{"n_layer": 9, "d_model": 256, "n_head": 3, "n_kv_head": 3, "head_dim": 128, "d_mlp": 2048, "vocab_size": 6909, "activation": "squared_relu", "norm": "rmsnorm", "norm_place": "pre", "norm_eps": 1e-06, "positions": "rope", "rope_base": 185000.0, "rope_fraction": 1.0, "qk_norm": true, "attn_scale": 0.122, "bias": "none", "tie_embeddings": "early", "parallel_block": false, "extras": ["local attention windows", "shifted keys", "gated attention", "value embeddings", "hashed n-gram embeddings", "a smear gate", "short convolutions", "an embedding shortcut", "learned residual scales", "capped logits"], "init": "normal", "init_std_qkv": 0.027, "init_std_o": 0.00519, "init_std_up": 0.027, "init_std_down": 0.00225, "optimizer": "adamw", "lr": 0.00246, "beta1": 0.95, "beta2": 0.95, "weight_decay": 0.13, "lr_head": 0.0199, "warmup_steps": 208, "schedule": "wsd", "decay_fraction": 0.893, "decay_shape": "pow", "final_lr_fraction": 0.1, "batch_tokens": [65536, 131072, 196608], "seq_len": 4096, "doc_mask": true, "train_tokens": 429100000, "steps": 3285, "dataset": "wikipedia_en"}
Each number is 500 + 25 x the weight over its row's rms, rounded and kept within 0 to 999. Layers, rows and columns count from 0. Numbers have three digits each. The size before them is the row's rms in percent of the matrix's.

# down: layer 3 MLP down (transposed), 2048x256, rms 0.0611, rows 979-1078, columns 64-127
# up: layer 3 MLP up, 2048x256, rms 0.0694, rows 980-1079, columns 64-127
down979 131:469441556515482469473495514495502474481524558476535512538502483509472499538522486525490473500491523530518517459496510481497489541531520501510524517514504525471536538533479495501483497492494455
up980 070:491522475495474522523496465484539524526476470477515518505481458521507460511499483537476518515509471508484512544514516491478463501498470551493516509488503480529489479479486477521508509485500530
down980 060:473489460527494471506508458462518492479538546493476492498514542512518496469466536465494523475505488528546480518505505541498500521562491486553503510466500478504508506484495514485450488500522509
up981 074:510505500496539505496489484478539552521487523494496499500511518519509492523470490503459533521496500475478533523511502469477495531490464529459536444501533474521522471473491496501502515491488514
down981 050:528518501507502473499479503507504522528476496522542488504497559518446525481476551540534554453474468526512449507516553506505492479503479493540496531494462511498443519475451511483491449461537450
up982 114:470481528524502522521506515497525504535471515463443507510495506516482498487533494532512492522495545468506492537522481476500532511491497519506543529522461486525500487516453505482503589483448503
down982 117:463494492467450503504538476531505529460461506515472528502513499454491456514513504520481464525493552477530500498475528527516506453492507501528488494515515514508445485487522478496532472489493513
up983 064:491504485509521478486481470458520514500519505469516507471494475513526464509490506494461520553477505487494596527502503453464511527492455575482521478493524449550558505493494484498513490468481537
down983 057:508491516485531491454499478531486462443499499465473499477506522526475534452500488487464515503537521496519475494470504527545507467508482492504457482523470486504461432498542539518530500548501486
up984 125:512478468511545448549480478459521534463455507508482472541470497518512482555520518494503485541510507490505495498491467498454475529502519495496497496498488454479498440459493427471552495498509522
down984 129:461549468505464435435484520470491488481505480506531467506527563513515523537512561483478449505553551495507495554490522498485437498514508470492481511496504514509460520534483494495495517498496511
up985 109:513539489494493524490493518516494493496483433534508436515502476522498496494520487473505495498488536541493504529507518490511469488521462507483502482495479463515532494497495496475506503508531518
down985 124:484517489485519485485508524521517475520473471501499521520516458458494537517537458494507504532488482512506457493482507523540484554485560508520485481520500481505481526490572505508482529521477533
up986 062:526523487525532491512494480493496506509529507486492500497520498531513497522509484522502503497490526504477497542537481493456520538478464515497506466466508486541504466489486497499486531500501519
down986 047:521491480483498504499548523491504479504475489553476496533475504568463488462458471497521539519490515503465488527520512495506491500518485461562495491482518522474567525523476491462496526545500484
up987 111:503504516556501526484494489495497522486512543517467460508476532506513455507471494550506539470503468514476482508484478512506503526511475550497507508470474506490505487449455500476494445482505485
down987 124:529496507481489507503479498552488500506467482515514477499507532480578489505508499535482492445503469444497489541485493497493509536483494478486561522485497486488470476475509460480506490499483477
up988 117:488491537497549470525513508527553514442454486465526506498517491511535518471481452487483495492499490483426514539515485463501469543537484507516513504482551490524536453506482467522480477481535512
down988 115:475502537512549487527531497507491539488505512512505508476511494492499530441445496465483516491504501488502509502510521498527497491533500509484528494505475521502483545510489477484522509498524474
up989 090:520524499496549530504511521482519557514490532504499492504537517494514414512493551493456521512514509495537489516487475519474488548490457501522487463503526462488526479525494484536554501492478467
down989 087:522485535490473473515552516534480504485494512534521498485515495467481459508516473468472487424533456453489474533504547530471531478490509570515487532485528474527540487492473468506527527478455507
up990 127:533536502487528507495476519477516511526591493473514502496522492552485491469508510494504489493498479500515487494555505517485529521488475523524534492474465508509530507466507502522519517484470509
down990 128:523453533498497502495468451476476498502490492527481473481465523512537493526493518516502543531526477516502494478508481474474559505522443516479527488516472508480498484469515489499484504489491498
up991 132:520502502522542519523531474525485481587521480518523471463515479526494496493528478542499499536463505500488483514513470457499501465480488485519474473491490497541513535467481508489510505507496517
down991 136:496502483535471526530550473547505480532494515489513476517567439502486509449531467539532519478501522488524510512457512480496497450507511441501522472529487528525516507506514510498488501493521496
up992 109:491497515478482516504456481509525525514546543461492459481489528502523509502511492483476554459518460531444468502498517534499463510471497491497487489497480472492514478503460532509499516429460505
down992 107:517488523521509485502485534499472529480545517499493506511550524530500516530495542482467433512530485458500517440503499547490517576481476464466459481508465504488467518504503529457522505527462494
up993 138:518478504495544488477508521505494489487510473466481487542547490515506485537520454468491485465494517467485489512508517476485496492512468503524489463490530505526496430464457452519486525464462516
down993 137:516490465508527522487505505535479485465499512547512466505454471518564494497530511502507485474470448422485469520505478463442490503528501508519457489470522511540548478467478443500523493499460480
up994 071:514523475509489491503503493443545522529523512488509466505522480507502443488512485539468502530457487486499503532502479503473489515487518515492538480492482466531551481461503448470553508503480519
down994 057:508491482497531482533528489479501542503478518482498462489537472505538492482496466480511435487497507508487531518494505478542488513495534524480473518488535516526490513515504513454508518536506503
up995 141:532503504467497455437497521513504487487524486469504484478483544470514487523461463504487544497494502435454538486523506474537507549482468539477528501493557528477483493492440495517499511477468496
down995 139:485480497457474496472496501491479466528565553501501486467494510460488487541478471506521514456566530459482497493519499500509517553456454488512520507494490537506476485477437440484446473482487523
up996 107:516559445516513550519504501466471507533487533495502533480522521471529476495526508476491498545477533476459524505477483479527482524520471532536520496510490449511511509516469520541507496465473479
down996 116:464526471532511500486512478522502483478477474528534539501524520508523506530506496513491529507507514499492475526468537493509509508483504522536535481511515473502495490531526505528453464486470461
up997 116:486515443480555490538484467495546540522510452510500502482472493486497483472532485520478574506481519497520443493518537495533506525486466473471529508510495495492536476516504519496533521490543545
down997 122:524485523534516489520514501497504513510473499497512514499495512484530492497493494489531524526504508493507488534510474510477471496540536484547515550489483500524517538535511513501482456502556475
up998 138:517474497478462520565480498459518514505501495505483471512496477511519492491530480521467504534467527498479504488512513480472519531493489501526518505520521497555481453497460517497506468500547517
down998 140:474509515530508481516504521530525482465457481509502490475528474505537514510498497487495474513529523498502483525500513517535525528490509469550526521533485468472467472463482525501490485507545489
up999 097:469478538490525449525476500519495506474483483502496490491514463518519530496486472556475500515512480504477566501478496472528518498495506517528541505482500501512537456440497469524470524478518527
down999 096:459516468463506552517446499457488478508493520510489561537542476490477483472545505453463499510496486521504495450488530512491496496472497526493488478508527510486519514496517544519498533502493490
up1000 107:539508487512476504458458504478515515504529504455469506508492484526543487524510487522447512489471464497459508521481479523504521490499498533482495517516492489546467472499486480511491517475512497
down1000 111:476501470494465530452518506502468473504543505562495516497500520506506536563528560489431486473515520511473444530497511496475509475497472486485498541496538499478508508517506509490524492490518457
up1001 125:578513474505501500540431519493500549509496504494501481453493473494535510521519501514491546487465532453497547505502453542482499513458507486486475503530555507517499463482484468487513457513536482
down1001 129:486478528498550533501522499514461528469450471473470471468509527466531509508510525503477527509513547469486507503530499524483479526472464493500479507497459512525511504502524478486552486515528521
up1002 067:467548454542512520509470468479531515528528504479496461499484497516504457482524455540479503528445521499474530503525487479474502499475468523494501487509512466503556477488499492500506499498480531
down1002 050:495480503516462496511544543534532501497485501492472530527458494500504489511543460508546497514550509493514457446501486531545504433470509501481482523528496527529475490476504569501505530493461496
up1003 048:501527469547505515512449455494526520529503523492499500494507483520521442474477450525462503511471500474461514512523501469477494501475491521489532477498509430547533481481504476498520505484514512
down1003 038:507477531449513477480512492540533466513510534492496490528522530508506502533508518544522510536491508526564476480496535519498495477532470480528505518514522535490489512503504478493473550494485493
up1004 124:477540471523537464511524486511504519492514473536530514490463465546456466518537478479530481532465480502511503531502522543503487461495494485421497473453532479510539494473506495467488519497490517
down1004 128:503528540549565499474576485502484495514476457466552521458489480511473522486475471502545463494503491534473457525520521476470465472505487525492510488493502498506512510457496494486463539512491475
up1005 062:528515488516508484508468468481523513509497518456509468488501500477569457491485482518477504494501479479496523536494496489489538510452501537445528492471481436516526469507465466504504520503479521
down1005 051:481470527476511495495489514487485493462459455550474514549513474508480501498514481486473509487497495502500462478524451583477497499477523488445531502514508501468513499490521498510553565497486496
up1006 119:503497522529530463450461499499496503516489517510520456512481484539494495507564509499496540491485541441484527488475492447488468492489492492487489485474491463504478478470515524521485507470523501
down1006 124:486501461546503489469503521498478532457496491524545507492523510500536471490510521445537461517536545485497512500506543535489489468531497472502524484504511480506469506478502526520454504482485503
up1007 067:506509483507492509521476446443501533521502502499491459510492475527503472499511485495481505497493534471510492533515490517482498488486491529504541489487496468548526485501479482509520485508486531
down1007 059:488477485485476471493488469536474507522509499500489494500469517505500471501514497496508527478517489513503524497519460463514495487459510507493523470496513523497522485524450535473479510564483489
up1008 065:519508464528539459500489505470512480505509525454487477487488469517513452523495498538494486506448508475473536527520494467518488531471509512467527474502496483525559474483486490487500505506516527
down1008 058:488473524508506483478504492470473515498526508504482514563494515519455483481489480462468489533548510506465513509527443506496514495479514472514497504507505511511513467505490498487570507477461490
up1009 102:539543491520493519502526476493526501534546506488491512521501486489485453504461451505541548516487485496456523505492504465490496516486447478475491534501484514477542520538504513468513550512531521
down1009 106:522490507477458541531501459538531483495514505527516494516492536494493547488540490448554524489485489515525540484474559480500482497498487481483503507501475506452503548492531497485539486537487520
up1010 117:479499471492477510483483482511494482478507498484511488485513500497472441490499530478477507497441541521497500486524522471506462492506443507503498520426493478551494505521490533457463507518502499
down1010 121:483457520517551445513458511558523548496491479482476527537524542511463485473507488498468521500528489501492505489544519555509507466504490486466491517497508475482495451456541495472487452480480498
up1011 057:504523489502526526496483484451554524518506492464513447492503510512546469500521455526467526490511533491466528516530499484498474516450504547486515459495510483502531489480506485530551512500486516
down1011 051:500489529489504485478500518513554566535518462516446480493491515473466514489531511507511505537499501481514484490469581461518514473471463518539488483493521537531488508517461521486446495479484479
up1012 129:473518519517462553516478477502526487479508522461534473491507489528524482497525472518482520549510491537468490539493547473548515509491474517495479492542515512482501467425490506496502462487477524
down1012 131:495487521495519524471458499498469514523470519539456481507470520447496474526503503549484480488471453523454563520488474483480528527526490480455521485443507518534499494544473477459444491478514493
up1013 136:549496462514525513524512450470501485514488528486458481455442476499499495479497463500506491537487520509475490514511497464511501533518471519500515477548474506533482514515478515517463521514480514
down1013 139:501458487491502506512526510515506482490484499485495460492501500448534541462513471457537489508470467515512491484491482443533533441502506496499494510522499484514478505502496545540469491484475535
up1014 064:508529480525522488496494503470544532543517527453523476503479473529513448523469459537491496535477487497480525517523498500490469521483500530445512468481522471522553492487496456485524525472494500
down1014 057:477473501514496489499534496509462534488503494528490489527496507501548510537505489534493532479521501519486518492521448473481501465514563521494544563488496507487490494511509540473509487486531501
up1015 069:485512466496530499495463491460509528565513504470495465537484476501503444500483485526481503542470508471460498546505481473465526496487486556487490464501535467512534447486485477496533518512487508
down1015 055:486485523451516481485484499536501495522468527532494520521455466521458459510541492486500481494471488502520538465495521508534504514488514527481503510482473493466506495490494476462508536524486440
up1016 123:497514505522522492475514434490489514508522500445464501493493545557509523468477475503486553488437476496476457473512526494562510525491503533533525487520490510523480474479499431487496473524466543
down1016 128:481538495527542454490537498476506484469529523470546460476490477495537535519516488491505454498485520508443449484470530440557495521486450488535508524527492511510490441489536518520492472505497532
up1017 104:496507475530530520534498548477496488481497479487494454505484425489511516471485461528548477480454545475503495499500496513528503517509546541464517465505532489524462432470492510460502519500507495
down1017 107:505444543524502481482492465521492496484497517517528461465503518550528448520469501508486489464522505463489501488471485497513501534538468488515473481500506492542505536523499522513509486470483504
up1018 102:541492492494522522476508532509510506518518523491480514556468508541520491479542477486484515498484525501519514465498485518464501550486499518522506459497577469520528511470496510495548512515498462
down1018 114:529487520509525517480502491496491494495496455520506539515517485495450520528504469528487524496532478517532530468500473493493516516499527497500470443506513488466500530491523486483518537473532467
up1019 129:501493450526480510459486466445509522476508517491497491488500485560498494516519489481496491537478493453506461502502468497473492497498489555495486457481561463525515508518484506529511500491491507
down1019 132:555503533489453507478463504482476484495470514520463520465496519519499549498519495475499507502528510498527480510502528546515481494556504447530510446459509506547451476526515553498477549522512476
up1020 067:490511479544500502499471503470523503511501546460507499480470484528487458483503495523475533500469504497497518502465492506497458502462508545506519493491514475521542477511501485508517503506478529
down1020 054:506519496447483501501540469526484472527500507509542515471436506506474467490483519467493483519508481516543555544491491506458508491476451496467497491514532471480472469511511496512498488545510469
up1021 113:524522480488474483530545528474508496532480538479501522466474555442516448510486468483518495516474528444474512499476512471490476506485504481476520494528561505506537508491522484530527480476529536
down1021 116:510489499480479498509550510498518479491465519504498544512457479511520488516500511492489459527520493502485503550481501449547547523508500531461483495542538522546477538479530492469486500478470506
up1022 109:500507509530500519510475469474509503468533529499497499520529490538510457521514431530501490462474483504489502507512506538451465563442500469489470428470525502510523476528517505480504514497484513
down1022 117:495511490487500472489489539441560499522522477542513505515524495474472483453475501494540456534467496526525480476504517512506489516513499481524510507494508504500497515488460539522484487513509506
up1023 068:507533467527509535520504484478511522534480548486475459500480489520529456494508474546491525516475532466499504545505498485483481537506485518483520485489497468519541493474467471506487494488522503
down1023 047:493487493530485516522493486496474498478470487541498514504504489475506529491524524480520524504579469449535510530467496469470490491509500486527469457504464483510460491469533501512509485536519507
up1024 136:490508438517507481532511445479507504563507503522494485470483541538489497498500470525522507569454502482491481524524482501477514533501466503476516452512522489497430502488511527459479494510494496
down1024 140:527506480492501503531505501529480482520488501483502478488502529468503514507501537522484487442496514503497498491501527521526532516455484418496489468477481478523487494455491481492495507482506492
up1025 092:474503490512485529536416472498499502517494479458494501543486494506509472507518476506484515503439536491471501493535512485510473515493449502505485492510497460497515455526509475545510511478524494
down1025 070:538499506528517478449483496474458516460474489525489480513499496487523514526482526518502511490540535476469488485481466501485480507505506492488489496485531489511505491520501541493467500490510506
up1026 116:477517538519497503509454497478501528501544527528478513529459495477532494515496468494514512514506488500472534524515493483439486495526493461522512446521540502463537474478501514512540487473480550
down1026 113:482433505498540492493533482542510486497481500525475504530484494500452511457512463485449508530484469503494526485506498528503497499537515484530528489540477531514421507514550511493509501506462478
up1027 070:493525493523519500492461478453585499525510526500515463476477509519511449453502499529494503499472529482475506516489462481486468499482470527478516493494495494525508500478448503509512533490486508
down1027 066:553483521467477538509479492525479503496478493518506463480489510529484508429498503500513521479488477492503470482474515467504511520508478445479524505470494512509500496471492499500503533543485472
up1028 075:525502470517486509499477495482522524543517485503487489499486483492500480504486455548503501496461536470484513515513501505487513506500486542483519485482527423524548479482484466502521493486507517
down1028 069:535526502537508518472455455459471511505489503503546473495515539500530494430484503518512482530503477505486517509485469518491503462509504495477543476491456476489505528500508527516483487507526444
up1029 058:483523487519521516515454455441523532515532498473486479532485493492523489522525498528511513508485491490500514500527483482480462503458493540443518489476502474523516459473460481505512515472502505
down1029 049:490500510483460492453493493497498510486512463531530484461521493495459532485470489441523485477498511516560466451510442534490484513509491474503463492473502490483534457515542495506543478524521520
up1030 085:499526473534501503517450474463557515486495476481468467520504508533525456523494486500494505543496506478478525543519485456473492527490484511494527454477507450546545505481498469492518523502496541
down1030 081:497462541488511522494499462468487481462515487489472506486511508525479505517454515492462493512509478517496479530497511532508473479537463459550484530515516519476497498512486510518520514454514508
up1031 063:483525458526510479492478473467543520507518514490454482498510498530496441463539485525509526535455496494507512531544484486466479505462486512488509474512515486527534467482487467495515498473514492
down1031 048:500520497455465509509512522511490491442493458541550512527549507511517493501503493459499521493547518521537438461518547491473483493470515484514516502499479486533520542492518500517510460537497531
up1032 097:518471507512520476508475509494525469468518510490491505458552523513543523442442517491498492468517487470451480511504494482490456479525496516522531515501503502527496474455458499533507525505462503
down1032 097:467497481510502529495488503500528517504512452497493481531514509498542478515530496484495528497479536546495520465512513521524436517461498517471488450512509499461510465489522502468521539528476490
up1033 093:468498536485508463511501481469555509555503509542502490522512497497532479474491468485476481458530501493495507498519484476504511525509510503493558505512492534455506465482497484461546554471535511
down1033 099:466461526496510506524480454502481474488500524506484486511517517513496504518487481552488477458523462549496583481527472550479494484485528487501507480493473540493480501542498518498513532456518509
up1034 137:512483493524555490501476522518502501493515499516488496500519448507515511494519524488493530489520496504487508563502524512506476525464478506479516484513475491525493456503488472497466533488492490
down1034 146:519486489477485494522511537516494498476527544459519446487497498473446513478513469511542486441518436551512514461498540489511506529492513463525497459507501512491465509525490481507507482549542449
up1035 108:517550508493518470474474488498501506533526550541509476542488494504466515499491495547532519524460544514493512510461490502502514529491422514495516496477504503524485520460523507435483473487498546
down1035 112:474529523496507467490510528489477522514491542501528483455518503514485511488495517504513476508491535487498528512419506503539472533485451464512484532510488495511456506528532506469472495556488549
up1036 128:497499490537502513484513504470529460500500500492548520538485492526529488454499495512452452553483518525518504568472496461514506489480514521482557522525509498540542512500527515518504475495501508
down1036 131:514524460444507501513509521486490539521530484523506527457519483545501520525529501552552519494499483506497505511521522467493510515501475493504487500526503505495499476471492478513504514514523518
up1037 116:468503557538529551488478492462492524602475482482521496524462541489513482487515509465503469548511501493527535500484486477516539495493534507490513521515453518497482517545510453489485518478502512
down1037 119:511495580492521516506531510523450496519522521455523532529516462496517460501528531474478460533520500507519505498477579477484486497513463476480501465523500518453523492527467473485502534518479446
up1038 114:483455431521560537502477481514498493523478518485513526471480465513527520477457485528462485493506509492483510503492522473421477516459498496489530507485521484520507492525482440514516492447490519
down1038 121:474512490490519507486519462483496526480472480471526484512505467490533478476489513502500496531523560483478493486518543502495451494500540451467529507513466495479529542485518535527492481476534524
up1039 107:485554451523528557498532435527504489534487536493483524469487524536458482523492497505519465521507514517502526513489501507499511488495496489487541498501509499520483492505510451464530500513508528
down1039 113:470487484455489479477501490497467500511573487484512524502462510511491477507508472514491493506465489464501527438527512506533489538454478465477488478488510535470508548512491470512509548540478499
up1040 099:468531493496504483520460505523549503500550554474492499460519479524458465493515508533500543503498541500490470503489524520455511554490479574498488466514541470487529468518488515518523484496475509
down1040 105:442460488485466496493564514502497541466535520491486516516513492521465516501493507498554543486522532526522527522477510508501534545480483504525485474525480509483512486480532524513517403469497497
up1041 074:487515450531479505505453472445524495547539514496458474508489505526481448528503490492465515520480511500501552543486497515471476512487473518498493483474526506546493508477504489482495502479482529
down1041 057:524500520467520510487524519535547503464474513500500506485510544559502523537507498459499483496537520501487511475496518498518501431520515474493529518484568512520471504534516563470480526495520473
up1042 120:492539451501486504538494497457511469509512519477467505491503500525518530507476503526495501525447484495459545492508430499497518498488500512487496489487487495535536548513499489533469546505525506
down1042 123:493506498489506475464450462452518501481498466552480495459495523527502509504479535545463511494527506495525483486492473509516508480498511464469470517513510513517489525510499554514520526469506511
up1043 115:520517491515499504510477517491521518501533472482502467462507538508522497507441486500523521497445468490496525472538470517503508505488543479504484502485479467508486465529506510502543511455488499
down1043 118:515490572478490527530489535517482501491530498470470525482493498455527502502490506480507510447522490490495503462523494496465490534474474459515482563488478516452493512480484491497511527483444500
up1044 107:521499512500544505494524495521493533514499479513532527464520523498495501504484454542482490485500463485479479498520454446500547514480507565493528447522546476530498485492505461522455513478491494
down1044 109:514491532517524487503478546536505486467479511532481497471520513512461506568488499483493481496520481490517470478514494494520495527529510497475511519523469503532476519507542505529507524537522520
up1045 066:487509493522496472527498483446525524503508521496494435491506481525502467473504477528508535532489515474480522520522478516459511540464485508461529474473509472507523484473474476510502516503492511
down1045 062:527492466478497509517484506543514512535471511532456486512434497482560524509523486500523478514518468527454468511466453495540522491467509496537501561502486510542467519525516521529501487472498518
up1046 070:509552468517556496527488485496521516506506513495481521514479511526528500503481477531467499541472497471523494517524488510459485531443514528473520472489532494497522436487466484496496503456497524
down1046 058:542454508475512493488479549527471502469516462507505493513536483511491508515512512523509509476464517498491553464524435505513515469463517507493494506499534523497484488503523507517507516506502485
up1047 088:530525464512511496491485485443512496509492485463496467506485509543510479506503485520441516502461518466464514549509479463521454537505489523479520500483490472523549488490519465509522510462470519
down1047 079:464482511490494490502530500524507531496498528513497474470504519452501485515455509477486477481468484502486446480515560485495502511532498540554476528501499487492497448524508509513522505494502508
up1048 059:477515479477508462533493481447560495502485502494492489523470503544516458475496460509478527514456500470510554513539489486484513526458483505481505479500504474537514472490471477513485501465498481
down1048 040:503472537485512442506478524494505501531521512519511489518510489527524540483502530501517496474495527515483509492448460522531510493466540492512516509504527543475515439495504481496504498516510524
up1049 054:502547469511533522508508466478513507532498505490508486531476485503493454536506481535461538513490517513508541529539503497457500509472489540470511472513533485539504500491514487511522484463478505
down1049 045:470519469500511473504526517462527513489465453517465474485507452496472520504518488541481484498521530475507511458503504502498485479528516529526480529530494524491486543475503514485481503575498494
up1050 099:491501486512524463513505479497517499490498477498500500511471514491497465502482457474425523526462488518483485536506469525484503505466462502466556507490474506493525499454485483491518498477525531
down1050 104:488496491512490498534484498510466535514471433536476502492476483528503484491498496481478503567502482457520522497516500469489491522554527504482527497508498463469488497496542471522515527523465459
up1051 140:508510517493510489497468425445500539500548502460494492461506477533491471504491477497486476571512495487503463583524512488504522489504479510486520504529492495502487477497496465532503477483495505
down1051 135:520503522468491529529503502501506490500530475490493490520545521511471468472470500473518493500487509504511481523489529483507513478526480516480471539491518484470461527519523535567561508518532488
up1052 136:486503534471533495537505488503503506497506509443501505508490469527490480518520480517534482547485482523462472525527507501493479517476487524502510453477500476536509522461484481507484513523486530
down1052 141:511493528511571506447492506473496523504514474468526502485492534509446507540494523449511511496469507528456466505486540505509483459524479507498515512513447476433521502517543489481493496525515472
up1053 056:501536479503512496506498489492499484506518484481495509483503486519515502488502490526495526524469514513489538502518478519479483522472496516480526465514524463496494456532484506503484521500498502
down1053 048:486473532496503487489505527543494494458437451497461508534536451491526487495532495494509499543528492504484504502479419485531495504498495536515507503480514491489483475497529524489444507455494533
up1054 126:484493502520487528510495477497473493517491497482499464467435528529509481509477520530503480516457547512458508510515463484461486510513445495516511514495543474487521432465498491499512518511480518
down1054 129:476513514502502499507526484520486533519472527504520539468514522529479516533507528478536473492508525514470509552473466489492526523480498500500463472484532499536491480515563484452508525533517495
up1055 061:506524493485493500507507456492522512517514500488486491499491485487516422495519478514512493510467513458492536541509505492501484500451495531491521492471470488513537477470470487501511499463487516
down1055 061:473454517511506505490492504530466530520551459527537483474521500546465511518454526465506483503549519494510486479535463507486527506519479499521495521490499541475455521535504478515495505501504505
up1056 112:542487447509538474542512487493505514523483526486481485530484523505467502469464515511511478522460495501468518517506492478532508568480486494525531556482474530494494480456522481473497511447525462
down1056 119:516538458459505486493474457452490490522525515492504528515457542503501500526530546480506449498484485542480495476533533471471510457518517499499473510459511531465534515495519462468507504500486511
up1057 113:463519525485517499507482505465503526494459460486506494508520447500533501513507480480535543511525512448417506490489501512489509496464530544472499489518521479527469498508534517517493477501526524
down1057 116:519462524508507476520533512497484473536511469523488512506498514478551534491502479510494518494519490522456542520488488482500485505502490503459490458479515520499487489519486481489490505504523507
up1058 064:497506480516508507495462499466504484518471520499508473480467504529494416497497501534479542552471514496479523536483483506466509526506491513490499499497487492551497492478484482498513523445505506
down1058 049:521484536496510499482539523484499558526523517491453477486495519487506543524467477495476500485516470498525494482537486465507517504483473475504495502472483502483482532527507465552526494510467495
up1059 070:463533453497506498525482486514526506507534544458445476506482487513496461547505445524479532497480497517522535535504502439512535543486462484489529491505491484525527503510506520492518504472520534
down1059 066:479498485525547479443479473519469471484493515523552502446469495498521492518515526514517494473468528501494445521502479463513478496453513532548465503479508497522508535504503538500538477505520526
up1060 066:504505475521514505505503486484504533512496536454509486478504470532508454505496494532484500561480504480500531555512487487509484503472496538505539465473500456514528485463486469528519498488491538
down1060 057:499492521480507554496495486484489556514506503522500505475490512483498513535530451457499526496493470509474502437503495460487519471501513521458525504472504474481555492545545515477464493499538481
up1061 117:512541525499532497479499469464502517535536517490539504452483484523526481512489519464501521499480521448485501483491484476504532524496470498488511503491512491557515502501557495500492490490503561
down1061 118:468552505497517493489507527457503487474518513520527493466498537492472535514501475499499507489501533479527451521448544511536542525444484518536496454507494527517528525463502505519474508529528528
up1062 113:508493526497466468522520450481542522543508494507506491485445512522481431517513508505520507513458504459503452503507463500486480521512538506553563481502553468546592513516472496517508558502498516
down1062 117:505484536505514476519505475524469539496556517523493515517511453506545484550473524497558522490480452462468511474481501516544514507449459490491527491473486534508518514458506471479530536521459522
up1063 106:459545522515530488444465489524473507491479491507501501514518533497494479475508487510501573482517497524468491499498445429513501501523489506483511493557512461490510501536506482510530502514527503
down1063 109:470515449491510472513475506486482494498507484480548483508507477496494497508498491497531484462538513484546516450532531531493513488476520512462506496512487497516490471489489510510496468528489506
up1064 125:530495477504514538492512462526517490503507469500523458461479468494477469503500486569512492510444507519541478559476478444491519507448456518536530499507499432494531413504527482508472495513473531
down1064 118:510477470505475521540534469537493501526512501444485484542509470471493476446507473504500503524508468507565503502503502463501506469473487489501507546532533502494518502528486491563496512509454489
up1065 123:475499490528558508489475491484555525535507456480495459502485501505517495518525487528471519507473535484470486544455478491479502499477523532485496491462526491485489463481467492486497505472517525
down1065 126:493500460498520474487541505499488495533482487547484485463467526513527536541516491493469535495502475488457519479471500521503490480499515484485475512526493477457461494467513459505565477494520495
up1066 065:507544468502510508520503484477517508490523517484486462528483482504512492483496443522490506531484481508467530543515509471480493490500496531475540488488518470550545501478499472521468502488478530
down1066 054:534520496446498492491485519509489508529465482506510554498471527536529479493506518438460515479512521470481473552504503529539493475512536547502541497513469467474491541498504552499533484478461510
up1067 106:498522523516480541496447530522514499566527534476468513497501483475544490491503491516503516525476454445521499555477524506497520520444494475465500493517526478493447454504510497512521500479512503
down1067 111:526480528494481500520492468506507486546509526490504544467525510438516478512511490529482550477524484473492525489474543463486465502515531504511497527511489528523469465470495534510511492513517508
up1068 067:505534487505521478506486464435541517512477498508534485478505500513510479490506513554491560504469506504510523517498508509493492506455513523489505492497513484525541499494482478500520508463484531
down1068 052:494493527486503549534525490495482463497459505453491492481500537540482484523514488501448483482497484500534500469496547526527552521493493484526503494480497493537510451549508505453495505504489512
up1069 064:512521468549522509531479486449539526519524501528501481536525494507492468500477487518471507513480512497497505527494479500469496511453489538470556493497504462545540470487474468503512496474485518
down1069 058:485468515490483511516493519514498456495525526542510525513550475496506539529513485517509532442502503518512486483485545514491488487483504499555495513505484517488475477499493524533529471500495496
up1070 067:516506481484500482540479446481533517534500514485472507502495458511498496495534479541500492529476526460507543505510486511530482537465504533486514522467505499544533492449492432492522493468475509
down1070 056:499481491469452502490497505542476525450463499452535444494534510459474528572518521501474515510511486464506526492488517522485477501507463489488473492528493503491503525536497503538489513520537450
up1071 079:468507470520499530492464471453540517537514521507504470477512497510544482507491480507487523557477498494471477528505450517457464505439475515487510480464481449532553458499467494484508508512536541
down1071 064:516502541503462539521512483519503549466506536508483519444568505457519485516476520522537494495559473436503511508499518502505486501483521498515550503513511506467476510542524499484507473504512491
up1072 120:514551484506500489547496486508494530524524552449489508520505496498548518456491472483534517506477432514520480499455497516471494544497473487507524507440507495509495477497502500508515536492511517
down1072 120:518509462489524465520561520537533477482482492481495462497502494490500493503459468486513516517450496531517493493514545494550471506465468473544494531501512516459520523497518501537504475493516479
up1073 063:497478485499497504540468465498529491497484484492509470508476471529479455500497496549505500513472519495492519528531514482527488527492505528464544489477512476519497492477424483505515505486483545
down1073 037:496447474548507486492512506500492467479492454498468484535498477510467494528516491486509486480518489525495510513490482498512490489497494492503507509497506541495528483559493527487498515490518536
up1074 121:515545512524490504523504501493512481594562538482441517515531480542479502498519524539482504532519492511482505502530429486478478488510462484513478502482529491511529505544450485559484480497508547
down1074 129:505468508541497481513570475486553469479515520497529501494504525498476511496494520509503516494515505487537489500507515511510487475472487488519445469493518475512490541514512494511518499505508487
up1075 098:517511508495516525500476447516476514480526520501503498526502456525514493518532490493509502501495524518531472484521503549483489580495492512483472461479528520502538497508512512477513467510528523
down1075 102:450504497507505469483498487481557517525452470483489486500493521466472495467486478527510513494482507491474501487467503483505498485497448468508547482503502479470489501468490494549467503498468485
up1076 116:469501506519506507505523465471500517531475475482450508497500516535490499498531496545514498533501499474501502529522490516491477480484525518513500511509479504563511501485477484505509522494444485
down1076 124:479530523505446495457538480481472545474476531492503535514514476465499504532531528507503420541508500509526492457485527495509487476477504492541534531520470519528505506482500491525523495521520498
up1077 126:548530508521572546517516509481508489513481536479453482483497494489490494484488489531476493489510551509499499551473515526501533473453483482511495497513519508541464511493469516519484513476509483
down1077 132:527532534532504494521543552507498499477491507497527505520504508476524486456499524503516465507505543494468525497502549485475509490439501487479488537498478511499498542493496481495485533498533456
up1078 115:491501482516477471520513510464540536487518508511498486483509547538483470537478507535506488467506486491520492501535502489464461494486540445482492459498512450532471491493533473501516490502509499
down1078 109:516480551547501469501534504496524489471477482499477491504494488499470494493455532531515485458484514484510484471495476504521489498505515573510550537488479498565505468508500520526482483486515490
up1079 117:449510455478502481451450499455519503496471478534537466550525504520483493486532502483513482529504532477492500505516527516491463498506469498510505439464523463493475492453534496530501533531499494